Part of a small language model's weights.
Size: 23 layers, 2.2M parameters.
Architecture: rotary positions, biases, attention and MLP in parallel, capped logits.
Training: a variant of Muon for these matrices, 2917 steps.
Each number is 128 + 24 x the weight over its row's rms, rounded and kept within 0 to 255. Layers, rows and columns count from 0. Numbers have three digits each. The size before them is the row's rms in percent of the matrix's.

# up: layer 17 MLP up, 256x64, rms 0.329, rows 57-156, columns 0-63
# down: layer 17 MLP down (transposed), 256x64, rms 0.274, rows 57-156, columns 0-63
up57 096:151140147118102145143109140126131139130178088090119091137093119160154138139157140147115080135123134133150105132108118151135122110139162158151101131168068096153104127160142164123097093164139127
down57 090:105144124170172119144139111139069132125138140121124135140109139119076138106169124132122160159145097120090164127131155156118130106144137158090116089094108174116121141139131102129149105081096149
up58 116:179125114177136128081167141136119130123126112115149147142125132094129093117144125087148120125102091143170134142089161110128153199121112101128094134146120155098136102135133111127110107170151137
down58 109:149129119163110156135149145096131135101148122156112145130154142137099113106121135126133138112122095094144130183132137112187144108160111072142093096101088158085146103163148108125120154159114125
up59 097:109080124096111096118083129087132159136143134165147110110128113123109103124103069109064128104098152165148121155095131154161106151136120110117127152135125133121137109127107152124110150152142169
down59 103:146139111117170152159145132119103129147119136087141157139159138176152118143114134138136110119172149123099113088105097112098143135136135108136100044162121134132166120115128109126150141113102083
up60 098:136112142153147141134127159108126125102167115113118105079138110128131106132095126143121131151133161149121146133076143144045124102135148147145073120134129152091123145112117181137101159116105106
down60 092:129157119098163127104120073141095141140091135096153157128108120167080125133094152091125148139109132141130163114141140131148168128133096094138164151130135143119130111087141077121177133126158121
up61 093:114135134125132114120094162115146154113137067103149149138142115157133140149119121124120164143112140149106141142144125129114137173148082090120160159088105125127102112141183104125154203115127121
down61 092:124138116157111166147158095082150125090095136160102141108103122108163094134133123090119123104086196134139171134116092127120147105123125147129129159161146123158128150128093136117110112166133138
up62 097:141157123152132128089118118131114107131189169148152147149156132139144137127088157064132073113140132126096145157121108129122138152124170154152162124131134105143157125106131126097096137095098101
down62 102:175130154138164134183107137158137125121083086149091163122128128115138089121113140154129149147138110119174164149116155111112115091145126098130112115146130102102124130100172113146109104117089096
up63 097:100127145160138101106172173111141149122118173135121094118171096162089151131120158156118159179139136130095134145093148120106123153135107088120110171153113162141141122116135144115142145161129125
down63 096:110151117164131126119120089138158150093117113164083098138133116117138104139106130133130138148132092154163121116101137165159136103099083128104121133095180108138110112115145168089152116117167172
up64 086:170116140142135145148104090094161169115116115130147118124148121100146113130111111151158123098136140139103147146101137145130119169124181140102150141093118113116091180168117083108120143104079106
down64 086:117113103120117092132157137172134114106127119148114126101105138178127129154137163123094128155130099117180123090152092127092145082114097169158120130139156131130135078126135126129151101160167152
up65 106:151115148136155145104132114118173144146151149120163125113166119136121144087115109115172118172133086121061104130122120132136181134137153114116111129110181139101104155142122144124127132073139115
down65 121:111115136116111113151134135117116099137111100157129135124112126112124092110112107110124059097115135181153152159081149146179138131116181127125107134172123140120171105158114155108110139148159131
up66 102:158123102074109088169122110130122107136108134098148139109144111169134134149153130114104146129114085166159102090114113156148132174090144143116134139169136130132128080119130120139102157138156172
down66 109:117160057095128165130131128132128145127151157104186113085119134110170083126097142104173143149135104167129116169157146112118117124122129137114112131128120147153110080129097137118143126131141108
up67 108:160143147160153138087124105105149117106135118151169129138096153160178098106155099152141149134109148147101164099134108090128131117166137120111085143125120095108135121152103088118156164143153106
down67 120:112099092085145122131129131148119134107178139118116129142112129152153149131164089203152118124167141104171116124153126113148145100136093141111123113080066130105142123138100140136145147124115127
up68 098:069117184151114132118134154107146146126115107111104101151113138108191081113162120153154126132107127173113112149099107164112147122114127112137102139148098133132110101139125162082126152133152146
down68 102:123173082159135182162092151140154141103132102143110154099132136130189134132140141138084147139147118137118095115120119160132140089107112110110114128109111114079123138090130126172116101132149145
up69 098:125189167121116132118131122200128081142125131128149127131116150124142167126123117136104115168089121105094116151160113132118092132176131116123099094153152147131158145092113144120132104157157146
down69 101:138069144122169126130140145134148108116099070091123156139155083113131113146155138137121143160134112162118122093144127144097146112140111183130137175106147104089102121140130153112114098152152118
up70 112:150136101121159099163161122139095119141142134148140106212170165146152157096104109119073112134111116156162098142125098151145098140098111108134136104126119159129126125121131131108127123108139159
down70 115:126107113136130142169152113109108144101133117186129143158143114107142106113075117098109121097142148127178140126114094131166125102120143092123116139167142099190120123147127096089155123123142162
up71 102:129071093125149081141154168145091150130103119162145143162123138099130130118150144128119136140100127193115110143106109152115133095121149095132115142107105122102175119140117107170144116170131146
down71 096:153175129116147190065134098123162120127130110155133112117087111194131115136094129130121161095151118141126117130130131103109139129131104169137134112156117144171075126140120118125137130108105126
up72 090:092127154156106122159069135092118163125101163086113133131098103136118118147104091072105157111150112127126096144125133110126139114124154117122131103142132100146094121132087115137123142126178176
down72 080:176102125092125086105164140129121153177115121078069164093146139126133125156158135162126117149112174112110113141118155122113117110172122131147103115134157144095096112144112105138115141139138128
up73 092:124137153112115128114128125140121159131120144131116121140143168117140126159142131131109092158088153147123151154144168129154170110167176142112085151131134126124114142156055119098151140062130114
down73 093:125146116116123127133102135114126163119135153128100144176105108128137146131125102184122119120145136113142123093166102134104078145113143112116136156116114137168139123115048181175107110154112127
up74 101:144146104143156137138100148173147152147101119127146118130162152117159094173104106067102097137105120104108138139142068139137132120126151157134131091116100109153088098141137128094117123163134105
down74 095:159116122087132120157152117143126127071109161100091134159116159103175147129101127144099078119132118114123148125125120124154124115109114154124122145075137104146127133100161122131164127185172144
up75 107:086106165137136098131110102166163119096174111117171129097128137147131136146092121096126127154113080157145127135105128163180108141152106135126108157107104149134104160119157140142150109126095155
down75 105:101132129136104103107077116128174117142143141108086114087113190138143135116108130138124133156123068162091151116118104174144145134146142161169124149126147106126147168112133116148122099113130132
up76 098:146131106122094170111169128143156133154125123115150125132137135124136063139170130131158100119123088129137145171089141137095124129089159169117152130136135166128107170113158153108123152093144095
down76 109:140076078142169145112127148154132114097125132192108122122124102118157149148120134139136125111119096166168125143127107119129101125153141156097170116138154124112087115097087108166104125140149104
up77 105:119096154137172131130169110180150141142142141109154165160173103100151131092133118087125101117116102128103131125160121159115144131150133113112132103178122155130134152071123134132173122132101143
down77 109:118072088193138114130133151131138121166174147128155140112157105145084108120146126134127143175143121157095074093125134131110153146131128080137120102118140128144133134103112145138149135088129113
up78 103:091127142188124117136155146104135117152168153108133096143141111134125134154098123099141139084084145114079149191103184137128122128136087128085113138109113134097118132134114123134131118144117102
down78 103:134107101135170181121086141161097108114118143119142109110100128133166094143182151109127151113128144103119147103150105154077116157096118133086160117095162154129108124109126169142115137131131131
up79 105:153107121172133136147116110132105151181188086123134157151123104122141109125133156099127122137107120122094149177126138125168167129115103110099145140154127154128141132174107148111124136143125192
down79 095:125110120111131116109135187127131108100086120158148137100135138114136123137150116128195139115109145112149134069136158103101105159164131157119126135077135117178115153115138130135113157077128123
up80 104:079151151108136135125136133111067122124108146129134178119150133171153091112113171115131139143103117139131109107134156133143122149109119148131178142143106099180101100129125141102092145161172115
down80 109:119104129100183130121140153127156106090130114148132146165097124150132135059124118137162122127109090111157128100117132136163087164121112126151151113139170132118115148142150101108167110079150132
up81 099:122144118137116053135130111063126147119121122145150130174149128094127126137133132132144160132147113144123117158154129145090138106150103115093124074167115181158139164123108104142140151105126127
down81 099:122198145144173114143109144125126121146156143081161166141115079120122139148126104085127107126100095127158151107108123150130148107131093078173122137145082110117115118141139133114143113136140144
up82 100:143123130154100081149114132150109091095146142140141137113128121124164057137107110123110107144145151149119117133132150104140176094079142148112150143143103129108118189123119124158172132112115096
down82 083:120159168107125112103113120130162159173123174106113141110135115144124164110167116111129143144075190123117107119093112101123146126119147129160089112100129121088141101123152134094128137157151155
up83 102:128145100101159161138102074092133112097140115184174134147139115126121159162073110125148090157104126112109140116145100145163147103132117140141156173124146106119096130117136107119138145132142099
down83 111:104111113159130138121114124115094118140147161153116114165124103114111119099177126163107163173142068088129090123147117130134093127140145103105147103112110178140123129132136126141146174173117110
up84 103:101157106138168141161128156123149132117142121124127118161162130172158139147129168111105078128126143110135141113126112157119101082169172155119112180101105118115150133092112105141136167134100102
down84 114:130127133129098139151149115100112107122077121175144119135144122126122156063120129123098134137092082136174147126149097118158117123103167135094144108135150157130128142153142153102104147158099179
up85 105:148117160115135115154146147172074063087122102114114147140145064122128132115130129150108081135100118164140147133080110132113122110155123102119130155171129113143123131123152145138104150128153117
down85 095:094163105110128087120101116119157130113160103113094143159136111111134132105128178131168096154153104154066123131186169111128100152125115177132165118116128133136127110102128127134146122127114112
up86 102:176137132154163157113102100102103214110087148129140130161112090176108132136124123127126135115100130132122137137120157147119147145097098158151105136107147128130134111132105130113095097171124110
down86 096:150167087082133138124135147101142160098102127101130162154133135131173147092120157146195143137123139110104112142156092103127128096071132095126116156120145134117124091121163125116133134118126148
up87 084:087186123114129076164137144160122178143123131102109108140156112114133135140092165101107138110134146129114128128150160163116098149154089111093119146142160082123145151143149122150148106153141109
down87 073:144119138148136136077095116108136127163121099125072117142156102122166156104133097111149162157129132161164154122105103137158100141122151112112147153101078134154158121141149083127095137103148131
up88 111:134137142115139139155144072097116127094120108117146112165093099169158137134138118121129106121157143165114113108116093151141116152141122142121111135084088128156123121081134114088083153178104151
down88 119:159138107166129113106141165164169158162116110106114113125183168085113122127134139110136125133099055113108121117129162119150131076135111105134123107141149146091143128128116156140151133105123107
up89 101:073147169105153084103122139148154158138145145099159137152138115130158111126098154125147154088129124098132130100146175098118112110099110129120154134112114141189150155166119133131107113167122127
down89 094:146119127140093149147105117106092136202133145139137119096111150100122102131166153155137107101110114115101150188143102134142125142130134145100091140105143138096146154101122171132094154102148107
up90 096:122127165109126126130137119120126130134139126107120151091161126129122144160119118123087114143137043126162163131133133065174112147159134100133130089124135141088116142106109105116129118158177150
down90 119:127133110146148139116099155134115058144109151125145118111078157098120114094147121098131130072117145114085119116156161159103157128121131141139127139178148121168156118144161154121134129117087142
up91 100:112085128134159139133087138116095114093122138143132114111109129184167089156112123152116129128061093165108113118137154132178123126159126121120166121167146133149110157129121134139149170147123129
down91 110:136119127125116074119085118141122122111109114139124183064132097142121144152128124131130103159094139164130138128179100157156118109133112165141134110105180133135134130127124147170113123157077118
up92 096:129122117116112119124130113109144127114117149130163145125131122149134099127083136119132104114119157159089131107130096033158179126139137127143132132128148148164136144120126104147204108123163121
down92 092:111109137152121128111131114104165153148105139070073120144140139115178130135137141126121117148153156115204137173091146147089105150104094138130086111117140131144106137146129100127137143115109132
up93 097:116099129128169125109096125141133144127127127142122132131079123167121107143128079132127137092144109126129118153135094084123148120122088109158132115169083149124182158121183125162091117124138085
down93 105:134132096132142146177138121094129112129103138149131118127147082113154161116117149133141128136096135145133119135101140181120076119119172115155157086115125145087092132136127066123128147163100162
up94 105:170117152106131118161143058120123179097116165100114108150137129137134132161131131139083116153116169131135135168146114123144125159128088111129109092143141146111067145127152131107137161130121138
down94 099:127092132167142148107110157144135127101101106185134105108138111134076144121115158065179158136123135143118148088127114122135134168097153108111120126074120100146130121147159126141131119115150147
up95 103:115082100140149122100148124110140112144131127133139144142103111117146104129145106125150151132121126108114117106095123168027168123132109139116116124153106130099153140152164122163145093144160092
down95 098:133184095102145146141126145119106124117154107135140140091128137185121136155124179175110119152154146130124104151161089115143120122101114090141134139087150115080117137119111114109111124126080161
up96 098:170170141150137120156145132100156131104116162116161115125083163102126141101167149097113131137111111131099106154154159103134144098123115106139132158123147173098122119119098159097136148073152146
down96 109:120137128079169137111094127108089113153180114135134134144116144130097182171107094141115116084128115176087132105122134140129160111111117143124130132149165116131156151144138070130107154124132130
up97 082:139087146189157134113130131103143128128119102129140141139110113127136141141149073118111159149158130112122121099131136161077151141135146159141102113101095118160197152161146120149101099146151111
down97 081:148158113072112132137130105140122117137132139127146107128138169174110083130110164145150076133104175143135124180111092077130142116105104131128158130115158142094105120099108130138164134109142140
up98 103:127126126130123110128119121136109137145124096127160069188133060100137178129168104131154112135108099128144121141129109128148150142159112078141117159106136131115111128159154080102136164118129117
down98 092:120131151109135145110121138114104111154127101139104087151146159126102154149139100103123127080147132148156134097115152107144170169119094193162125145137123107136112119095136162104127116075150161
up99 101:120202096149130125136183106137134107116125112121166144131106131113116140108134132114159132125085112093109113127126096123084172104118146104123120079168141143123170156106144127123101112127168126
down99 106:112132134121203120109125156150123126135146113127135155129099100086129115168147102167105132093161147133133109120126087123144113134104147087133128146169075117136137108121144138151138096130175087
up100 086:152133115132147130099176143088120147122123091111161186130123144148090124086099108118142141109165166135111104114162101103122149150123159105120092128155092131134128110113138156102165170142140110
down100 082:095135141152107112078114128144158136107132160104122127128157138145143098165122112097110123180109113106198133091086155145105124142161113166117156160113123108137108137121160130142141098130097123
up101 104:122126145095133126165124099131140089117154110162137179120150127154157130154078117091161101181129111153127118081155162141132106125084145140140136150101083139110139122136121157127095110138133109
down101 102:160105115176092162121095122154137127077128148137110129122108147178143108171115122128105147157141068109153114085164139142111129146138138123105099144084112140155137093110141145129144101124144126
up102 100:146113128141107151132113158136140113099132134138143098155152118094183141168108095126100121110122101143129199146128119160131140128094099132138117115117112110108073175135133090085095132128150142
down102 091:109129144083149073139113141136141113127119106100146152106106148122145106136111172117123093169118168121182131133096125124119157129140116091112118151107147125157113114087118135149171130194124137
up103 098:180103114130147122091079090140161132143137145148123126139113129142120127096149129132100145159043094123109152149093166126146118125122109124101151115139157110101112129122115181131139115099144120
down103 096:117123115093143130129132122116168139155132091130112145119146129094143132099068133111114100122146095151124166109144170156119127119145115202115135062123119119100166169138114109119143151132113134
up104 098:154130108121125104099156127119152162096180152133132142090104095137148146127142121191136101137155117139148107134129145146113092122110119114120161097155091093136142111172158113083130176134123127
down104 101:135143143139139119089186130119064131170135133125154150145123139106141144127098077137130133126109146102120123116079122131102184114155131126112135164085168153130138107108130123132075124151135135
up105 098:138140167113144145124110126098146140099142152172171130140107151120147105146102165157115125116134128070128127146166115184141135105116123108186134122113118146116133105127112132059124136166150126
down105 098:153153152112120148107114137160116134114153120105161140109117148129098128112118125118162119125200095132134128077138070106110144118153139106149146151116094138117130118092133135157120172149155072
up106 097:084162099098148109131109115165159098085152100109127149159146128130120159143143149155126145157091140158146068179122150130113158149119087108135113115121136153110092144138114143141144132123159135
down106 083:132145117148118118164104132123169126151150116104143100123127116106130117138201101135145140105134135115089122154128175110111135112108078163159112122111099085106171118089137143129133118182146130
up107 114:143068148111122079082131133087130180112119184141118127140153148123152114116105121129123155097127110103117121131130160117107103106125129128148079121147099152089126144132146113156151146145111081
down107 135:105139143137125080154099141108102127141114109094118136091120120113134131165141098084094130091174115132135124094156128143132117135088082140138126162136177125155116131153180153161134126149165116
up108 099:118117131107186148100136143185081098134172161075157124129099109154166115162141145134095103130135104099129163115109137161114131109160118134128140128114131123115098127140100130109099163115109123
down108 102:121121100136117150147076120090164118087128110109103135111132150086130087088126155103099108082131153146118132158164147124113134139093129137141105113170144139156134159148123178135165147145147141
up109 108:129107133104128126122107138114155149161111137148163119099108126177147139152097133132162099088157138093139072145089129130163146113136090163105095171103108103116134157120129107145124096116168129
down109 119:119110102137147129120127141143109134136107101126103146172144108091137159097113132114153174170135150161083103087173121091124147126108109065139155087137107148121122161137104148124137149143147133
up110 088:139119130107125138140140122121127110038148101121126126129154122123126075123130111122112126177106164147126148111107128157091177140161154089121118152157133123091122115153109114112153120094108091
down110 075:106164149170148115110115115122134159168115154109152146130108109111085166134121164127121105118119205105077130118131145104127117131127094113129105125086133139140097123104147147126172139112169131
up111 090:110123138137094156167135101129151160150104171080131125119178113137131108115122130157171096112137147146145137137082146145087134095133146108137163070142153137120140157130102138164099143118142118
down111 085:113158119141140114108133165157125093127144105153165113078123134145144103160116137139093156100122107121110112116140141094165098118167124149166084171119137107182143151111116096093138126113119153
up112 085:167124127140152087120106149161131135119090118129144151082126154130099120185144075124117131154128146098135129134099146120118147120136182129137119136114099077111147142113117109105160175172141115
down112 081:113115098112109155134146104107085158104146138147150109142129089066151135129132138180086098133143111159131161146172139151153135120111153138122090108163126116107126128118148151096147089107122158
up113 097:127110136101148162114146147120145124129138124102134123139120130140118122138169097104138091049112138120144096151090171114098131110168158156128119140090118115152134093128103145101165168142160151
down113 096:101137142142135129161154122111117153155086133178098148113119111104127125092145116147157166142074110129175126105134124108149144123115176097139162157080114131135131147132140100101089130092111150
up114 099:114135178136101132147132120112134058151162130129143141102158167109125151098127086132106152153128113162087103146091099139130115119123119113074151153139124134128114107143116146119176166121152115
down114 097:126167127126130163146138095149168152130144160103137117104157154113135086135071110161117117127169138127136138104141116111130073138126144117088118097129113077084125117143107151130110161152131165
up115 086:087127108116109115122121144131116123135098093137165124178111084157135156144123107091144095128123155124102088114126145131126141143108103115162100133129116114092097106113212134111134147146142166
down115 079:131104108108122114200121117085108121144140121117106137141125138122141102132117121140083134107120200138170156105140111144125088127124145129122129085158178149140122136106095158130151142120154088
up116 101:086131116098112126157091082098133139074099105119199119114115073138137135136118123167123131132118098141121114133135117157156105119120137137132132095147116103132095100087121140097085125150130115
down116 123:105104145143124163134103111144135117113135140080122125128145098122109130168130120128131108116150020125138148141112131169142108152155110131134167126151134142124162110108134093150153137162100108
up117 094:137149150138159114115104120125129144137098101139105190116135071102092084148074117091142155124103091128154129157122093105113126111139159168146099105127150118133121149120094143119106110139118153
down117 089:098141108090109182116136119102122133133160160099154120137133115140112161126137135149095088103118191153135126160112162131145100131150138099114156096184131134132127107098117096092128129145094140
up118 103:128100130123163121128109161144115135133130095071165148137145073135142150106175129079156144121098127102124162156096159167082106121133144105137115172104133118114116129144136123148095132145148120
down118 096:112127073151146154126126136129132087106167140146143127112077136119132151139135130102165136133101126157188103135147107114130134112113088104118150148144102138159108110125087130129146080124192137
up119 099:086165103167129089141150169172110115108153165153131104117124113136105117103131129191092108130145066128097130120114146142104159153141154126136122113156134148118141127101096147113118110125098132
down119 095:156124127107132152134118153091123093124117119125120114125125107103138176135133081118171094137164221138143115115092137104155112146129130102142144150107141150123120136150113083160095123117150136
up120 094:130166137136078101095146124111129146171082094156127131125155123115095053126145139116101120136117095123120109134155171124114145109158108094099114120144126164125105133137120135087163138106147147
down120 080:097154102108121140119127133146144100119146124137136118113140145145150170130071113173156111115139168147118125133122122131094113131116192103135140160098105096104098119172109137143102111103168176
up121 103:087159149114162089124082119122090116132115118153184192134142158137143160130148110126157153116162122132121119139156116136140117133127103126132095134165123108078119135146139147120108147186131130
down121 122:114102144124103107138109097114131184191179147127122117153119134171129119160080170140104109128123085108106156168121154138112109137100112125114140178141121127129123112103120097118131158116123132
up122 103:123120152067122130138141164162132145126093149133136138126112114117135121122173148125128115136159141128077054141104105130139134095093125103172138146157094078119123162104138121126121167143130116
down122 103:147125129126108112095096106122090133167131133128081113168079129177127138128117146128070118137063123173115135161128164185134150134156157139105130150112122137144131116125125145148116118131118137
up123 103:110128131144158146086142098141143112141147106094130047128099125106140106092162103103134086119113129158150153118112121147096132153119079125134116108160130143144092125105149114120086154158121138
down123 098:128139114143131154151135142126083126113114124119125096167116118157137105135133163137112161120112218099130121139118150069170156137138113110139107112081102106165114122138125118126108135091145152
up124 094:107114151144113118113168077143146126111117162133165112100114076159104147145132106128114128104132153143144121145132156138122163110114120120117112100143130103092102086090105185085132167149147145
down124 096:144084125124189111125122161123122098181136090115132147119145149106073150118110137093156165103129154136141153100137114138122131131158111146167121132114123103158164149113120092118109105150110087
up125 101:123124116128132123122118137102166086182124156061102137104148101122147149171107128156144147171128107107119105131161109103146152128108142087124100131139088112141143164127118146086143144114143093
down125 103:135131160111133128145154164138133129140127145148017151136129142136107099127107076156117102124106143131139110134082146139124140101168101158144134129144143129123112097156137142132101123106153115
up126 113:139138150125132081129147145091091119112109151123141097160123128154131145138111074147117156126123116094120142147115180104122130123140154109107145096142098188111165118158164131082105131117144166
down126 111:134141153161144117122108135154134118100126092127122126111120135105154116141171167109113138089097130094159126137129180106119148124159123122144126167115137142146074131090137108127093105128203096
up127 114:178128189142133112084117102171114116122115109121160138148128134146159117136117123102088085113106104143117152084117123102154165159118082137093159110154104104112105137106125124142138125131157142
down127 109:102121102078117123124148090099122143170153140129135095118158102141129136109096124155109135137120122149141133203128145123131087132153155120138072154145086114150164144101116164124126160134130106
up128 104:112156159125166132115121130125148135057159127081116115124120091182144103152115139115144141176091121142135103094140119127145126099141143124159119065130108134155123139127134150129111151167102126
down128 109:120124109120096171118155121099119142107150123148128141070151172130119120150122114140105128095137155121105135098188112146150094090117105147119148162134180110110133103129123109133137104108143187
up129 104:138128119149145140151111118116174109110109166097144175097135146152118105144131102122117137130152112143150121135086142091136105118092086142179083121191146151126143129148160106125119159132150159
down129 104:089150115111150118136129126122120148118152102152151136148128125125111210164117135147142156140168141126094102113141130103144119145121111119118140101093089074079106141127090113123166169136124142
up130 097:127138111091117143152129168100157143116135142095164125128126106101128153144141126086111150148159128114091103175127102119143141097136085151155129163118174125154120112139128146105181114151182114
down130 098:152090120077119132143127146120146148161103127142153128108150108166117114099176137155125127115134122098162122126123098153173167132134133117151183102114120079091141159137128128133096134080114108
up131 106:136129113157179118153170141117111127138143106111144096125095130097160130169110106124124084129138119175152123120112135135119119156130130095212116159131118122132120131127145146127136093119191115
down131 122:163102154143138135122119124163127136142130110070125153166141145058137101126143124085107144108139095125093124153139139136144117174179130163089131099116102121148143146135132139136100111096146106
up132 096:130140136123141127124108118133115156105121102146135126108123135117153152105106156145128077149152174100114148127068105136095155126099109083119142169081066122129116151140088123105108151151143150
down132 088:138138169127149107154138145173100118105080134095137147123104146145088107145125118102142145126097119092152148122161127135135120143147084149109129069123179104103123139136124137154166077127150145
up133 099:130157162112184153124139083149138105138137162140132118125154137072121145171077152099130165136156107167095164145118143154128136104122143120158111146113098126117121145138101125162140130136095152
down133 092:126135126144157149100130102154139089073143100130122148112115126129145177094104135124111124140138168138131136125126148140099175093122123173097164085117145145105133114144086081113135161142131165
up134 085:129120136090096142090168084143114144115128121152141119151125159118120110097133072137116099076135184125117146165102134097135155155126118134156104105133110089149130172153138118165127155138128133
down134 072:127114078113130127126069162142187107084135108126105137150112124149159114179134178106098137188154142121114106126125119161114142113126135169135137104112128134110151131109152120108112132095131133
up135 084:150152152155095146087128104139145107122142141125145138153130125114100111148135095136110162155136143164099094166166140142100143146102168131091116121120141167131099120138068191128124129121154108
down135 073:123125121110156128181148121128120105111132124137127090148196123138079131147107143130132156107130167150103138153104087178129125153137149128118115086152131153084113158116109097072131125138124124
up136 107:128131140119120096132128114124117103118124118112111153151125149128123091148104127170100116123087084181133109118087089124134131139124112180168093108133111175127126120144159131122190099154098151
down136 104:141066132140135114118118143140132128163131118107134092147125075123134113120184123130206134131132173130102131124140123100141098152134123133114124128114145108125155126168088142081111164134152098
up137 101:104149101117128123158132165081125137154072130141183153174103165165134137132163118113124120090132110165130091148093133136094106134132113125128150091118116156109161090140134134124142119157135112
down137 114:154103175150163134101097143147119123149112104134089140161110129182127152162144131133091146113121083113101106153156133122139104141132134118131092138185127124103082099101103121166150127133137112
up138 102:081121152045117144130164111092142141127143128138125132162160141122105126120140128163160116124141098151124122098176135121157142119086133156163131137135105120118162105116126137118134163104181108
down138 101:123175166163145105127121138166120139127142138120146074121121131122129127147178170098130159115142142093143145163124127122082128118147081112123131118139092094129156109099147098088094117168115123
up139 105:133186142175120092153112162145145128114137138139132140112139140132091143152103139110104143095092100130104172145127173128111125101150127131127093166159163124093123123084141148122178129135160136
down139 098:110112154111101112101120165137154122118095178090148094120151112098092148106141107153129149180110141079151099135101124153154117136112170137141133121143144103105104149121149140123094103156156157
up140 096:160139160098112111104105122132134188146132115159168117144148120087121135159113118169125173139122159119122091139143121089135138159103100108080098113133084157114151112133116164120133128100147112
down140 088:127126091175127120114145132108111124134103128150132128132135110150079085152125114142152136163119139142092139138105160163107092121119130140157157141086207133134135116115140060111146109138121127
up141 096:156102121098146152114113117124164165119099156125117164148132102123141129164098149116111128096120116142147082114161137133120132108155118112168119138097094152127150185128123123090077147135163176
down141 100:141118154174114132099148138159109080161131127114119192105124166109130138186148093154146096131146124137133119104098123121159121134147129115086129126104120096111080108121143146081137136133132153
up142 096:151131139139096120188175121199125095139167142107144126110124105124074105121159090115135135098149090141150112160097112117113143080114140136123136134147134138142159134107108121128141160117127119
down142 103:153121074140135123087105128114129148117138146146108119081131112125076119154107149125117151095157109104108179113127118079139109148142135174121130175147137108130149143117136175118108168118133164
up143 113:156159132106104144133116103108083153110162129157132083117173169164103161146123102100134099127119112159166114124132091138115138114143132114132101140099129115157153102108123122131102139151069165
down143 109:157080147085139085177162143109139172103144145151159102151159117117097126109129125111126153117130151132128078118189128102117138118143118139112113162120089108092145136133151113115134095128140138
up144 111:111108175159127168123112114131157127128123161117148158163135164137196181122155162121109146164118115122119084146138108112110127156137142121146123131140158152091093139148130124098095133158151124
down144 114:130144120101097154106114127125130108156129139148130107127146155093179147118134131153150091186085149136093141067131138092133138140119112153140157169110142143098154079097119142135140098137111123
up145 091:136162128125105081140109085145165135138091132158146088104163087127122149119130168113124126137088140082134146117133136129098109147139102144157101135142112111127125173126189145084105128141143133
down145 090:146116090101124179092126144151090098117141116139136150133111135127106159119095095122149166153132150133111178142128174134157150089106134105087135137133144133134134114103135131137150127054101132
up146 099:164126171134134133127099121094111133119143071125126155099153124148109140115136147139075132130117089152107164119103121119133109148108099125127174103117097100085149128117105145115112191143170135
down146 099:103171104089162138079096148121096098123112129154151101128109151141156114134123109098140145137131182125154095137163110124166149109097135109105096144165148141151123108143134138132165108100088126
up147 100:171170124113152153175132150107164124100134130120160140140125128126144122149156133122143136121110158105122100158138149175088135116104144126097161129142096090153099104145102165130107126195123116
down147 092:120093095144114107103144133089133152118137156172121147148101128117111137114101148189111152153118138072141149159149107114113145149104146119132143110130160111140175081107101160145143127136084118
up148 097:139124122094147109084129139116109104117163118126127151108171088143148104133150154140109107125104105134151141129100147107086122064143086130098161129158096160123118111168134174143167118120116142
down148 092:133136111105127138110147141170190116092113132125107120171118162152173106143133140117142142173124109105130118152120132059139117089105150155093158093134130108120140117103104149136126161102125103
up149 096:124145155124184122109154122147114121124043130173167106085156163144139128153129144116129155139114160107153136149054139135139114126135152130154125093130130125122121110115139115116150145112114130
down149 083:115109100128151090120145092135154131144181128095081149131139122165122086141116129140125104146151144155113136139132134123136139111117096141125111079146134123175114172148118165108160126118058111
up150 102:152078160155121135120143124121126101144122135135121124182182114152168125129122104080112135106113121190118091121097090119094158105129130111121138122162139132107112153143121170126147090112149115
down150 105:123181115130112151128152080115097158128169142143147081136109102128107112100127118129107139123092106103129153140103116168125148170129108176133097115137124153134150108149119124134082176154124165
up151 104:120143146168140112078116111142150135124103127164152133109090146178165148135158139110120144127136109137151126107141115096111147145159116089108117157161141054119123151102125108143110127150178120
down151 108:102092090124190127119154164070128151126137131138133120167120155120165129065133121141146149147124132108078138142148163088136108112141123149137151120133097145140114081134130126129119140088114133
up152 098:155141128130165186116132112139133126122137117076182139112099092133148121134084104117104109118125121129122075102109149163150152129149130108103103109151133149153126146115133160104093132093141077
down152 106:093083116143103125095114146091124085126113132150106107114122148119148162151153126100132153125120077145132174119156147120152094168100114119171151130132129117146170110159167109149097148133102138
up153 107:131140127102110096135163139153138126146116111155111127111074109112134139136120110176140093132124076125089117128124122161074099113144090131116104133188146136099113126176165120119104135151104138
down153 097:124179157090149084122122128114119112167130101159138181125140142123090130094133129122113132172133117107132129146138157156103135127139118130119084051115131151122136114152110109145093154104121163
up154 091:146139109130096098143100144156134116149168126073174176129121107123062141124104127128149102150115102157097119134127135118117154126146150159124144161132107132120157130133172101149100129171160143
down154 091:144132111173163139143122119057115137133109164134119113134103092133191152149132118115141124123124117121105097121105132155138147174126123122148135114096135133168096147127095182110095141104125092
up155 102:165133150109159102151119134132141151130125175138131111151142150133152095101112133067170154157130133132143109121137164090121090138156096163137168111115095101143106152162115134164116132101139097
down155 109:149099174146148128136118152128146087111102124104134124127120108147076175125112059140135087148136110122144139122097114185121089132160156135146135136104171094122119123147125170133125121107133123
up156 101:135129111161108123141106113128106152113113144121126107113153150141142103137180116115098138135072112177111168149114179135147126092158139124112116130148150124103131117134102148116070170116160173
down156 109:102074155131121124126131160147122116149100090075106143129167106121143115141149106114161137159126138177139117123155139136103137051111125118119152135123146126112130129086142166172122105152114146